{"num_hidden_layers": 19, "hidden_size": 128, "num_attention_heads": 2, "num_key_value_heads": 2, "head_dim": 64, "intermediate_size": 320, "vocab_size": 1024, "hidden_act": "swiglu", "norm": "rmsnorm", "norm_place": "pre", "norm_eps": 1e-06, "positions": "rope", "rope_theta": 10000.0, "rope_fraction": 0.5, "qk_norm": false, "attn_scale": 0.125, "bias": "none", "tie_word_embeddings": false, "parallel_block": false, "init": "orth", "init_std_qkv": 0.0438, "init_std_o": 0.0544, "init_std_up": 0.0627, "init_std_down": 0.0627, "optimizer": "soap_variant", "learning_rate": 0.00798, "weight_decay": 0.0, "lr_head": 0.00782, "max_grad_norm": 1.0, "warmup_steps": 200, "schedule": "wsd", "decay_fraction": 1.0, "decay_shape": "linear", "final_lr_fraction": 0.0, "batch_tokens": 32768, "max_seq_len": 384, "doc_mask": true, "train_tokens": 137300000, "max_steps": 4191, "dataset": "wikipedia_en"}
Each number is 200 + 40 x the weight over its row's rms, rounded and kept within 0 to 999. Layers, rows and columns count from 0. The size before them is the row's rms in percent of the matrix's.

# layer 14 attention key, 128x128, rms 0.0438, rows 80-127, columns 0-127
149,195,212,229,231,189,314,198,207,220,161,131,229,186,183,248,142,157,195,208,233,235,219,162,196,247,189,302,212,281,187,231,103,194,284,147,195,236,148,281,151,149,155,195,143,247,253,254,154,231,223,189,206,204,244,202,142,170,238,183,202,137,190,213,189,195,140,133,203,192,200,224,164,242,117,224,231,219,201,203,206,177,203,212,203,184,205,76,235,184,197,131,209,208,251,236,106,183,166,149,206,215,257,216,240,185,220,223,200,227,204,207,170,254,199,232,237,211,152,202,199,172,234,186,227,146,165,244,209
119,200,148,149,151,154,157,193,173,202,236,329,250,190,252,190,253,242,242,216,163,167,256,192,191,147,150,172,233,175,179,195,259,207,123,204,214,159,201,206,238,194,238,223,198,173,165,136,188,207,248,221,164,162,199,246,227,204,196,214,226,272,183,265,187,209,204,244,214,163,164,179,191,167,288,179,211,175,188,249,210,143,150,172,188,219,225,290,205,159,169,329,237,209,140,236,227,290,214,198,217,220,127,152,156,136,187,169,212,163,187,227,183,131,202,189,161,228,257,159,184,229,199,249,232,231,213,263,200
107,256,212,214,223,178,201,258,195,122,186,204,236,221,201,183,198,201,238,181,211,205,194,219,210,255,221,232,170,151,182,188,233,212,227,204,201,250,156,171,252,213,155,196,204,190,193,256,154,167,145,133,204,181,233,136,185,160,172,213,203,265,204,246,238,231,184,174,143,111,242,257,214,143,255,245,156,235,165,198,221,162,193,192,151,261,164,234,134,173,138,291,238,266,123,135,238,186,193,169,170,149,150,129,308,150,174,150,180,185,234,231,146,200,190,156,152,223,215,206,208,159,196,211,283,287,184,152,202
097,229,108,199,201,234,192,197,204,218,196,178,115,234,197,123,175,209,181,177,219,140,267,177,208,151,204,136,229,191,148,219,160,198,196,168,256,156,206,264,216,242,209,160,212,214,173,181,189,220,228,281,308,218,208,280,133,246,181,187,236,153,190,237,207,216,229,143,120,179,176,198,217,188,229,161,176,205,226,143,111,165,253,239,228,181,223,250,170,192,166,288,158,171,181,236,171,201,183,243,127,177,187,237,184,190,120,197,185,233,149,232,177,193,221,180,144,191,141,263,229,197,219,202,221,246,143,268,274
094,245,218,153,174,185,204,203,191,296,166,255,124,302,172,223,178,190,226,209,138,248,157,145,187,241,195,177,233,239,204,195,207,243,292,228,178,224,249,228,230,171,164,152,192,227,190,211,193,121,168,240,169,238,162,239,214,260,211,200,192,134,152,210,204,208,172,191,215,198,152,242,236,185,160,200,221,126,198,214,239,211,234,190,150,203,207,118,205,217,170,169,228,234,138,150,137,206,197,201,135,225,202,151,137,206,259,211,213,245,228,155,90,194,235,268,176,264,269,186,215,222,183,237,131,180,128,183,249
098,243,235,223,177,205,226,137,259,186,143,183,241,148,169,200,272,191,241,297,239,155,213,174,210,207,189,248,291,282,201,151,168,184,204,134,122,201,116,178,209,213,256,167,189,225,230,209,204,209,173,154,152,245,169,136,194,177,220,230,217,166,144,230,130,188,191,198,217,201,240,263,170,189,230,245,244,126,241,211,193,169,190,148,241,204,168,170,196,269,176,172,208,202,174,193,222,151,245,161,217,197,279,187,162,132,264,182,237,154,155,163,234,208,213,146,276,256,155,254,192,125,207,179,197,246,221,164,205
094,235,194,239,207,173,161,199,207,284,167,230,208,224,263,173,220,180,139,197,207,245,153,217,227,166,237,173,213,194,191,203,135,213,261,240,269,186,248,162,184,208,127,202,211,133,224,218,154,280,249,254,176,209,243,250,191,226,170,188,207,233,204,212,100,221,266,175,214,174,321,255,163,212,137,243,197,219,134,286,252,155,201,256,182,160,217,210,184,177,196,190,224,106,157,204,200,222,231,135,198,174,236,252,181,247,178,232,263,220,206,158,185,285,158,228,162,214,172,183,148,185,238,138,223,153,214,206,206
105,241,211,126,169,168,125,218,191,194,184,226,184,133,191,153,114,229,200,250,211,173,209,202,196,269,164,271,207,228,236,113,239,173,146,179,233,184,214,228,171,267,170,195,248,164,143,202,187,149,222,158,224,183,171,112,178,231,213,208,201,208,212,223,184,178,230,243,163,142,173,269,220,230,207,202,190,234,175,169,243,171,250,201,163,164,211,248,269,116,218,191,215,270,180,187,181,155,198,234,131,190,156,156,182,165,141,154,223,165,165,298,257,161,298,147,172,146,209,238,157,224,160,241,242,240,180,171,181
087,93,275,209,130,267,197,185,142,209,218,145,226,291,181,144,225,158,179,213,216,175,152,223,322,247,152,176,211,152,181,215,204,169,218,199,253,222,196,214,198,238,254,221,200,138,187,147,245,195,180,188,205,237,192,226,186,123,172,237,262,209,232,172,175,242,209,205,188,193,129,188,208,213,240,204,175,218,213,162,222,188,107,229,192,185,176,196,197,280,270,171,190,208,144,249,190,101,179,252,219,197,196,183,223,139,225,216,162,185,205,187,176,204,182,237,273,164,166,188,288,264,253,241,238,202,225,210,143
094,215,210,215,227,210,171,211,225,99,216,170,186,199,141,189,174,232,204,194,224,149,164,135,150,235,157,158,228,248,240,188,160,236,166,186,212,266,281,201,196,203,203,206,200,155,184,222,200,250,218,167,160,251,180,160,260,225,137,128,153,271,204,195,269,236,202,186,232,151,123,179,167,178,191,228,209,179,152,229,200,191,303,166,203,256,207,167,104,167,147,208,150,194,191,259,197,242,176,226,275,242,195,210,201,199,246,204,138,182,159,128,127,215,243,246,175,184,215,217,190,315,251,202,203,215,267,174,241
095,253,192,270,147,264,202,175,160,160,242,186,231,147,189,192,245,246,202,170,236,248,152,184,151,289,227,177,202,123,230,244,227,216,178,175,201,162,252,199,213,253,229,133,184,218,225,190,242,223,212,264,245,249,221,258,192,157,233,244,234,233,205,229,183,216,183,120,216,152,164,207,175,220,212,199,171,263,165,177,120,160,219,191,105,206,237,185,186,190,289,147,183,190,150,155,203,242,206,238,145,137,183,206,216,270,144,237,249,245,141,182,247,197,176,189,232,244,225,155,243,264,186,140,190,204,244,269,252
092,236,178,162,139,208,258,194,210,187,219,160,206,208,230,221,233,238,181,237,218,182,154,124,222,226,190,189,82,200,268,220,138,214,232,160,186,222,246,141,156,61,235,198,208,174,182,164,230,213,199,165,209,196,185,218,241,205,171,211,180,165,209,141,186,254,201,175,201,232,155,191,227,199,236,211,289,229,240,170,250,138,222,225,190,190,322,265,257,236,182,133,205,242,180,235,203,186,216,259,201,181,207,154,252,187,185,247,140,193,190,224,220,218,159,143,196,192,216,144,280,137,206,179,251,200,189,103,229
092,233,220,180,238,193,236,184,163,201,194,180,134,262,219,262,158,265,273,176,191,170,191,197,222,207,171,256,221,150,199,165,153,105,190,196,140,187,167,212,161,181,221,264,183,232,141,140,178,188,196,210,218,153,161,216,220,232,212,183,265,201,216,246,186,147,231,233,137,148,220,180,197,131,181,218,199,192,169,214,174,110,244,126,200,237,192,174,234,239,255,261,236,226,254,220,212,213,136,212,250,187,151,236,190,308,263,242,250,117,209,212,183,185,206,253,181,205,216,135,258,172,194,168,207,144,240,99,216
098,219,231,197,271,221,108,190,205,172,186,255,286,178,154,198,153,177,214,154,108,187,193,215,216,159,150,236,166,223,166,189,131,194,213,198,175,262,181,259,276,132,185,185,174,197,194,213,209,188,194,207,197,167,173,190,193,151,197,178,188,150,221,223,180,157,167,208,274,213,207,234,270,192,189,189,203,160,151,264,233,189,248,276,227,191,170,169,241,205,187,224,171,231,146,188,152,233,228,161,238,134,202,250,146,208,198,131,189,230,127,200,160,280,196,233,115,134,173,240,265,204,183,146,250,195,221,127,104
094,166,188,254,249,220,169,242,216,105,192,186,203,233,206,146,197,173,199,232,192,203,172,153,154,186,296,108,257,197,143,259,229,114,231,157,138,134,192,136,201,182,178,210,249,204,195,218,155,127,145,213,227,165,148,214,191,186,270,127,254,180,164,165,215,158,240,224,235,198,159,199,282,180,170,158,168,160,258,186,205,210,241,240,264,253,199,214,146,159,207,182,220,201,164,195,216,209,188,210,249,222,195,296,227,233,213,195,157,238,248,186,209,192,241,200,277,130,194,181,266,199,207,230,265,192,180,225,143
096,172,140,185,229,133,259,274,236,247,175,265,197,174,224,192,122,205,183,224,133,191,188,171,220,174,231,225,192,198,144,128,207,204,244,246,84,228,172,178,192,220,184,135,196,168,150,212,164,254,255,210,195,194,207,214,216,157,194,179,219,194,218,236,212,186,146,193,228,156,183,282,149,179,226,125,176,238,232,262,141,230,164,218,159,123,206,100,174,152,218,201,199,241,130,206,242,164,173,195,169,210,205,223,166,196,161,250,137,157,215,160,166,178,272,233,255,263,134,213,205,189,160,261,244,219,219,142,185
089,243,189,189,179,209,249,192,213,175,263,169,212,210,240,199,110,176,153,208,246,163,199,249,194,164,187,239,176,160,142,173,198,261,169,200,239,195,280,201,209,260,195,184,256,203,181,198,270,202,208,159,165,184,168,185,170,216,212,200,236,134,234,83,204,175,212,178,192,225,143,204,237,169,202,171,167,180,317,205,173,156,236,237,224,191,189,194,258,158,234,207,245,238,258,106,293,255,278,204,195,150,133,202,166,218,205,215,224,184,200,175,191,171,145,214,242,189,188,51,176,143,197,217,220,239,190,228,195
089,173,259,180,221,181,216,211,291,179,267,195,193,121,226,170,141,169,217,153,163,188,240,232,204,238,232,82,125,136,128,225,164,177,192,180,191,161,257,267,225,152,248,256,198,214,207,237,185,189,232,193,163,153,214,120,243,136,212,154,202,200,232,263,215,240,220,205,162,161,199,213,193,232,197,231,189,129,154,205,149,209,156,164,253,259,227,204,225,171,187,203,235,282,183,284,270,201,194,225,201,271,168,215,160,188,212,231,211,235,216,244,183,165,236,175,172,110,158,251,163,175,237,167,209,224,214,196,137
094,146,231,180,212,185,188,195,205,253,281,190,192,167,164,128,205,205,141,171,225,219,199,250,192,162,216,191,102,138,294,245,195,233,175,185,222,258,241,108,158,242,231,277,201,205,211,195,209,172,220,205,190,238,257,260,201,273,148,165,197,106,207,172,204,249,161,197,169,205,230,250,135,168,188,252,167,210,294,227,174,244,178,217,179,246,214,158,241,239,201,168,212,239,235,192,141,238,237,193,157,143,288,219,159,130,233,146,217,204,219,236,194,232,201,247,195,180,269,201,237,227,133,231,160,204,199,233,178
097,241,187,201,190,231,233,171,172,204,215,179,205,242,234,206,161,238,226,213,164,227,94,189,261,181,185,162,123,211,203,194,231,169,188,224,230,263,208,198,233,175,194,261,286,221,293,246,166,292,276,117,177,134,189,148,257,177,200,242,260,258,211,240,235,277,236,184,103,216,195,278,188,202,176,282,164,196,188,196,225,217,133,224,240,241,167,222,230,197,182,169,171,321,205,194,251,152,249,221,194,242,185,164,210,222,219,229,172,217,199,201,164,230,242,181,230,185,223,195,211,141,232,181,236,237,188,210,178
100,240,173,115,177,212,175,174,227,206,206,136,253,212,169,182,187,210,209,186,199,212,208,200,184,201,252,102,202,215,223,268,163,211,203,186,223,170,222,257,171,219,196,156,206,142,215,258,243,251,237,159,199,206,258,160,221,234,274,216,188,238,181,210,230,270,199,228,205,200,218,165,146,271,210,184,113,235,156,213,113,242,194,267,249,237,259,182,198,188,177,175,179,202,169,193,168,279,205,212,179,179,242,266,197,228,204,74,165,253,273,224,180,168,136,213,184,229,172,186,300,170,206,233,165,150,262,252,137
102,167,186,203,143,208,184,242,179,236,199,247,182,200,229,266,221,224,238,255,226,282,214,220,172,258,163,193,207,211,226,172,172,263,145,204,154,142,257,224,216,166,156,154,179,167,204,181,181,208,286,293,227,227,225,216,243,133,221,232,208,179,211,298,163,247,256,210,162,164,155,217,163,142,122,196,225,187,269,155,203,217,197,225,242,257,227,226,238,215,208,138,199,191,195,192,201,267,312,205,179,255,166,211,233,171,256,179,240,214,259,225,210,198,251,188,183,211,108,181,143,190,217,97,192,167,161,187,231
097,216,213,154,108,158,161,182,259,162,230,164,176,175,200,214,192,132,153,217,226,232,179,180,186,125,317,203,260,167,225,202,132,234,220,265,229,182,185,204,128,183,219,196,184,150,202,128,196,175,262,203,188,186,201,232,222,213,150,198,161,270,171,282,262,170,143,163,141,227,217,177,201,227,220,221,248,206,227,149,198,166,264,206,231,255,177,233,205,274,114,260,207,263,211,267,267,212,200,205,188,196,160,195,163,112,166,134,233,205,245,186,185,196,179,241,228,217,151,244,186,222,189,239,240,265,208,174,191
100,174,155,109,265,229,188,128,253,217,158,172,200,196,279,245,181,154,139,197,247,143,197,219,166,153,217,213,231,223,220,261,181,284,194,201,143,227,230,225,168,168,209,267,206,205,185,230,150,204,224,227,185,248,243,119,182,212,192,181,247,191,223,149,199,231,220,147,139,176,185,212,185,189,211,189,232,205,195,248,211,271,312,148,256,215,125,141,115,213,241,271,200,188,214,134,176,195,210,264,179,276,208,247,251,221,205,203,232,223,169,161,180,216,189,208,225,242,221,148,274,184,216,192,161,201,235,152,257
098,203,160,205,200,153,238,183,234,255,246,221,201,187,164,152,141,236,252,187,188,240,239,170,178,173,135,198,230,224,227,233,237,209,201,160,245,157,183,257,221,216,267,260,312,148,175,137,253,166,191,182,182,192,260,164,244,307,225,226,207,255,163,163,170,116,229,116,223,264,219,236,247,208,263,207,189,137,194,215,179,226,204,210,202,230,207,104,184,181,228,138,236,196,266,180,218,155,166,202,133,255,233,217,201,215,213,176,170,167,163,158,231,169,125,195,181,200,215,161,158,133,153,183,190,183,188,216,123
093,138,156,203,223,284,224,241,178,193,206,201,95,141,177,224,167,157,223,179,142,213,185,258,211,244,249,204,144,248,240,190,217,152,173,169,186,213,210,188,202,213,259,209,204,246,257,158,185,159,156,190,208,216,241,229,218,128,244,169,298,208,173,157,224,256,142,194,135,248,188,203,217,211,343,190,170,218,175,249,188,175,209,165,181,110,244,246,169,150,235,190,204,140,214,180,257,226,180,181,196,236,250,183,222,264,186,199,178,219,179,198,178,184,239,232,169,166,175,223,236,187,246,182,71,209,204,218,153
095,178,236,207,174,242,215,246,246,212,173,219,204,185,243,232,266,242,228,161,250,183,231,208,182,226,168,247,255,251,159,216,189,125,138,201,218,280,160,197,259,157,162,186,238,182,184,161,177,220,129,204,156,170,261,198,211,238,281,126,223,221,259,227,169,196,246,213,152,233,175,186,210,150,223,133,194,194,83,185,232,217,185,198,136,181,135,207,238,173,253,153,179,200,233,192,249,196,192,241,168,224,239,267,213,238,217,249,240,216,215,184,179,121,133,197,206,127,254,288,212,199,138,154,233,198,245,134,219
089,212,210,224,162,234,223,219,171,220,283,221,204,139,219,301,224,219,243,113,199,220,229,182,331,185,186,223,126,273,184,207,233,211,238,233,152,206,263,217,211,207,74,204,159,194,196,154,202,149,117,139,182,183,186,211,200,180,178,196,134,146,173,144,248,176,160,208,160,221,162,230,196,214,147,208,201,220,217,180,132,253,197,176,292,228,169,199,178,200,181,184,201,185,181,230,203,159,170,152,266,217,260,186,236,213,164,204,187,135,224,126,188,208,182,184,245,207,192,184,183,175,165,125,155,183,234,272,189
088,161,171,170,184,235,169,230,173,181,193,222,157,154,206,224,155,212,312,229,195,189,237,204,203,175,170,205,213,270,207,147,230,159,282,191,211,176,165,174,193,204,156,190,154,224,194,129,250,198,183,174,305,165,200,256,178,188,225,145,221,216,125,262,209,215,178,189,170,189,171,190,185,217,287,241,237,219,241,190,275,162,178,166,142,235,256,185,145,193,211,142,177,161,146,202,219,210,80,159,149,182,186,131,233,211,193,180,196,178,247,269,157,188,173,257,203,201,146,188,217,198,147,264,283,183,180,214,291
095,228,196,239,203,208,172,267,172,251,236,207,136,263,210,222,216,175,213,205,198,216,156,158,211,164,223,122,254,164,129,250,260,177,207,196,172,241,231,100,216,196,227,235,213,197,221,171,209,263,203,214,264,226,179,260,184,174,175,185,220,208,304,167,265,257,199,223,239,193,174,94,158,270,211,226,177,183,235,176,275,198,274,167,243,245,241,172,170,218,199,121,217,183,247,202,285,197,228,186,227,104,192,175,231,209,157,233,132,197,185,198,234,170,145,174,153,202,186,169,158,184,181,159,191,206,274,176,143
100,152,105,189,144,255,255,140,172,278,222,132,151,299,255,212,191,182,185,192,225,258,138,298,230,170,209,227,126,149,235,176,233,219,122,191,116,240,156,224,308,210,219,223,126,225,275,171,210,238,209,211,191,220,225,191,169,212,237,210,212,268,175,158,194,207,133,237,168,166,163,203,198,261,229,180,177,163,248,237,187,196,225,244,208,226,206,177,172,252,102,189,199,212,211,252,189,141,187,203,187,207,250,175,188,202,204,178,153,230,162,190,236,133,191,180,195,213,206,248,223,193,208,153,189,184,166,196,188
091,172,205,252,162,136,161,191,178,235,171,168,203,140,256,274,165,216,178,166,193,158,205,198,246,221,239,167,233,230,149,163,171,215,194,187,229,268,192,214,142,209,170,208,232,196,188,137,209,239,221,218,256,195,131,236,242,264,172,257,174,141,257,223,147,265,101,216,224,243,253,234,167,129,179,258,182,252,257,191,186,200,218,247,209,233,287,240,242,289,121,256,139,211,142,231,166,214,239,178,190,158,163,237,185,203,164,233,168,260,214,258,191,198,266,171,197,146,217,197,253,235,178,264,205,199,218,192,190
103,202,200,267,152,136,177,214,196,151,146,236,239,166,224,219,174,209,191,298,176,192,161,170,240,193,213,249,200,196,175,205,250,161,180,170,211,143,243,231,182,194,217,179,298,158,115,256,141,252,258,214,148,213,177,243,197,237,224,232,193,233,259,138,245,193,231,197,247,177,214,192,187,203,164,170,170,153,155,218,240,154,193,219,162,263,144,190,191,149,148,202,246,209,200,220,193,188,218,212,211,159,98,142,103,188,177,232,262,144,242,201,205,216,224,128,158,263,102,250,203,203,232,219,204,254,190,161,141
098,219,206,219,243,166,173,257,184,216,228,236,194,249,207,178,178,233,169,276,231,186,206,194,243,221,211,260,90,220,229,195,287,238,203,250,210,224,229,167,159,258,237,186,217,244,185,129,237,128,189,178,267,178,204,277,157,176,226,218,204,262,149,204,252,248,186,164,226,204,261,205,164,135,241,300,157,145,252,270,214,209,138,184,258,239,151,200,183,198,193,228,191,192,195,239,231,253,227,142,225,228,210,170,241,125,167,238,175,151,260,174,215,218,142,172,168,159,175,205,275,254,254,213,250,218,190,191,177
091,242,146,235,184,213,210,266,251,164,187,191,159,245,256,202,164,182,246,150,253,255,196,182,181,190,191,152,110,190,126,254,283,220,218,137,187,223,159,262,183,186,185,164,158,170,147,223,143,229,156,178,158,159,179,190,218,251,130,241,219,229,163,227,191,154,210,200,211,173,203,153,243,155,199,216,243,244,227,173,162,255,179,181,209,229,200,184,271,211,276,258,156,149,144,279,217,170,179,256,106,131,216,217,253,264,240,203,207,159,205,170,158,212,237,183,114,201,174,161,246,166,211,168,190,198,257,235,210
090,248,162,246,180,185,165,187,228,170,201,158,269,189,219,264,217,222,238,237,179,235,236,153,244,225,254,195,131,273,215,225,264,177,198,247,189,228,173,163,191,280,234,185,251,164,206,228,223,196,192,159,142,198,177,196,225,222,186,234,168,278,271,111,133,236,215,234,153,262,162,139,218,172,203,139,140,231,163,211,245,166,173,213,275,231,177,117,156,234,143,144,222,200,172,249,170,149,177,253,249,140,202,246,253,216,232,209,199,184,189,159,136,199,173,113,165,206,197,126,195,231,150,153,224,198,210,212,178
089,139,199,226,234,145,165,181,185,206,143,104,220,198,212,142,193,123,241,291,173,271,167,219,175,231,147,167,144,272,204,183,149,209,111,238,177,194,213,148,236,219,237,239,220,248,179,191,190,194,198,181,159,226,259,250,189,194,233,254,255,158,173,185,198,220,133,163,235,162,180,217,170,172,203,249,275,182,145,188,229,178,247,237,244,206,216,214,181,213,182,149,321,186,163,188,164,160,158,177,133,200,186,180,213,142,207,200,182,181,252,205,197,179,120,226,285,184,170,169,241,135,222,237,186,167,222,260,237
096,225,257,160,216,222,199,129,231,149,125,296,147,154,173,240,230,193,171,156,186,248,176,213,276,171,259,168,209,192,186,236,169,209,240,216,198,158,154,191,211,227,226,143,203,196,163,214,202,193,161,221,185,189,218,195,221,259,204,193,165,207,221,170,199,201,156,151,189,173,181,245,148,195,193,190,184,161,204,244,146,243,197,189,175,233,203,167,278,227,135,110,170,192,300,116,157,165,183,162,157,210,195,211,224,231,290,59,182,185,246,186,251,260,204,251,144,253,191,178,172,155,157,212,256,173,156,198,154
090,202,258,135,184,145,179,141,202,169,278,261,168,205,271,256,173,223,234,211,213,240,166,218,171,232,223,185,177,182,188,145,218,114,237,209,212,214,163,213,202,210,179,175,147,165,239,177,179,167,258,215,222,180,191,235,162,234,210,170,233,142,246,194,181,193,135,161,233,214,238,176,155,247,232,225,199,276,154,176,225,206,185,231,213,216,188,178,235,198,222,208,175,195,112,193,185,280,178,226,203,96,137,116,126,227,201,264,144,182,284,181,194,164,168,215,237,180,217,164,99,185,174,299,228,123,203,197,211
099,246,191,225,225,266,239,215,171,193,193,184,242,173,265,200,188,212,161,241,263,179,194,170,171,221,215,168,217,285,212,216,176,115,178,194,97,110,233,155,244,192,172,169,205,91,162,200,226,244,187,220,198,185,159,247,186,203,164,231,164,173,198,140,188,174,201,174,205,244,180,217,262,167,202,235,145,195,141,217,211,275,230,194,199,206,213,182,254,163,213,212,170,146,263,206,227,285,164,165,221,193,196,238,292,175,219,231,154,279,216,144,172,161,260,190,130,149,224,191,147,138,236,150,210,254,273,200,167
098,161,233,224,239,224,276,158,234,272,137,204,178,238,103,164,107,216,252,179,203,184,175,188,147,243,201,189,181,239,225,254,193,200,231,166,250,149,153,226,148,242,143,173,198,164,284,240,259,185,146,235,176,218,186,162,225,249,194,217,212,138,170,200,217,149,193,175,151,136,250,218,161,131,222,164,167,153,240,197,218,215,166,148,220,204,182,183,229,179,182,237,205,215,235,199,167,219,264,196,176,209,193,234,184,170,181,180,261,253,296,191,242,218,146,147,150,203,183,201,134,109,181,282,206,244,237,217,139
099,197,235,153,59,244,205,144,151,201,217,170,209,199,206,160,185,227,155,184,273,240,116,248,223,199,184,116,85,187,151,191,144,192,167,243,207,203,125,218,208,250,211,216,177,226,263,188,175,162,246,164,148,167,152,102,150,159,195,216,195,266,176,211,206,201,180,203,169,138,184,170,214,104,254,185,192,201,182,206,212,244,169,170,207,216,236,180,170,304,239,224,175,141,179,197,202,183,196,157,203,209,234,165,231,173,204,130,248,188,184,148,173,190,258,200,149,147,226,188,226,201,178,220,162,237,207,213,239
101,173,231,186,136,261,219,230,231,237,193,159,138,161,231,176,170,193,186,224,222,161,163,183,184,256,175,197,192,229,184,253,198,117,233,226,220,238,195,206,227,221,233,153,200,134,167,292,132,180,166,259,242,223,322,209,252,169,130,191,210,148,218,164,236,263,187,189,232,193,180,243,175,268,171,255,285,145,193,216,133,228,220,182,252,184,232,146,180,236,181,216,149,161,250,242,210,206,224,171,290,177,191,197,162,131,213,174,190,276,174,191,213,197,231,207,166,169,225,205,234,262,154,264,227,136,196,132,198
107,218,224,161,156,224,204,252,285,182,197,191,185,188,192,205,168,157,167,211,188,235,116,290,246,202,162,175,175,199,181,204,272,256,189,175,225,201,207,161,154,263,279,205,171,137,204,190,254,251,263,169,235,185,199,253,186,178,276,201,193,232,196,207,236,149,275,178,209,230,201,217,194,206,260,195,162,118,118,190,217,211,112,262,254,188,183,261,186,150,189,271,205,274,138,185,216,216,153,145,240,212,213,211,262,148,158,184,157,168,231,259,225,241,163,220,231,190,159,225,206,264,150,165,177,152,143,209,225
094,207,217,167,208,173,240,210,200,193,246,202,223,219,180,236,141,168,137,216,155,157,233,142,156,226,164,197,196,176,227,246,165,154,181,262,152,188,243,254,241,144,266,206,167,138,192,269,273,194,238,243,238,227,129,179,270,215,242,151,225,170,179,250,195,198,209,178,228,106,193,185,187,178,176,218,189,248,209,233,291,215,189,178,165,161,167,232,163,128,242,204,211,203,212,173,149,238,204,166,208,185,154,254,247,159,226,182,291,178,236,178,240,190,90,151,177,266,185,166,214,218,152,234,286,228,278,238,224
098,229,296,244,224,154,211,159,176,171,206,219,263,223,199,210,244,207,245,248,257,189,154,217,271,209,183,241,267,208,190,223,284,285,217,232,247,196,203,233,277,242,219,206,163,147,193,215,124,182,248,208,245,195,160,181,203,223,191,236,125,231,241,139,202,270,232,277,211,196,166,143,240,184,145,177,136,171,167,239,164,244,179,194,261,208,215,214,234,197,201,219,222,215,162,249,254,179,146,186,232,167,221,190,125,226,257,215,242,150,195,133,151,180,184,177,241,158,236,237,160,247,209,266,219,132,151,143,212
095,199,223,185,267,89,230,226,148,186,158,173,134,190,136,211,188,177,163,209,210,221,199,189,273,175,199,189,206,243,147,182,201,171,246,173,236,254,126,201,265,174,170,234,178,184,239,260,272,232,198,218,184,213,259,201,230,233,201,164,140,141,285,234,193,75,196,167,207,169,104,257,233,190,257,174,163,180,265,160,194,199,212,237,145,189,209,184,232,219,212,176,215,236,219,214,152,251,287,192,216,145,230,204,202,182,188,199,283,236,232,157,211,242,161,168,175,176,207,174,204,129,224,223,172,163,116,199,223
093,164,253,141,229,212,113,152,184,217,192,151,223,225,249,175,204,230,135,151,181,179,169,141,204,116,190,225,216,209,258,212,208,235,202,126,215,219,258,203,251,168,240,208,246,149,203,185,175,235,195,168,150,108,158,178,233,235,206,247,222,189,167,193,248,210,220,228,120,181,171,135,203,151,226,180,219,99,262,175,135,185,237,159,213,270,113,208,246,229,200,182,167,99,177,231,232,162,202,238,225,221,182,224,265,204,161,222,135,185,186,240,214,207,178,133,117,176,212,193,160,155,194,249,214,219,238,242,193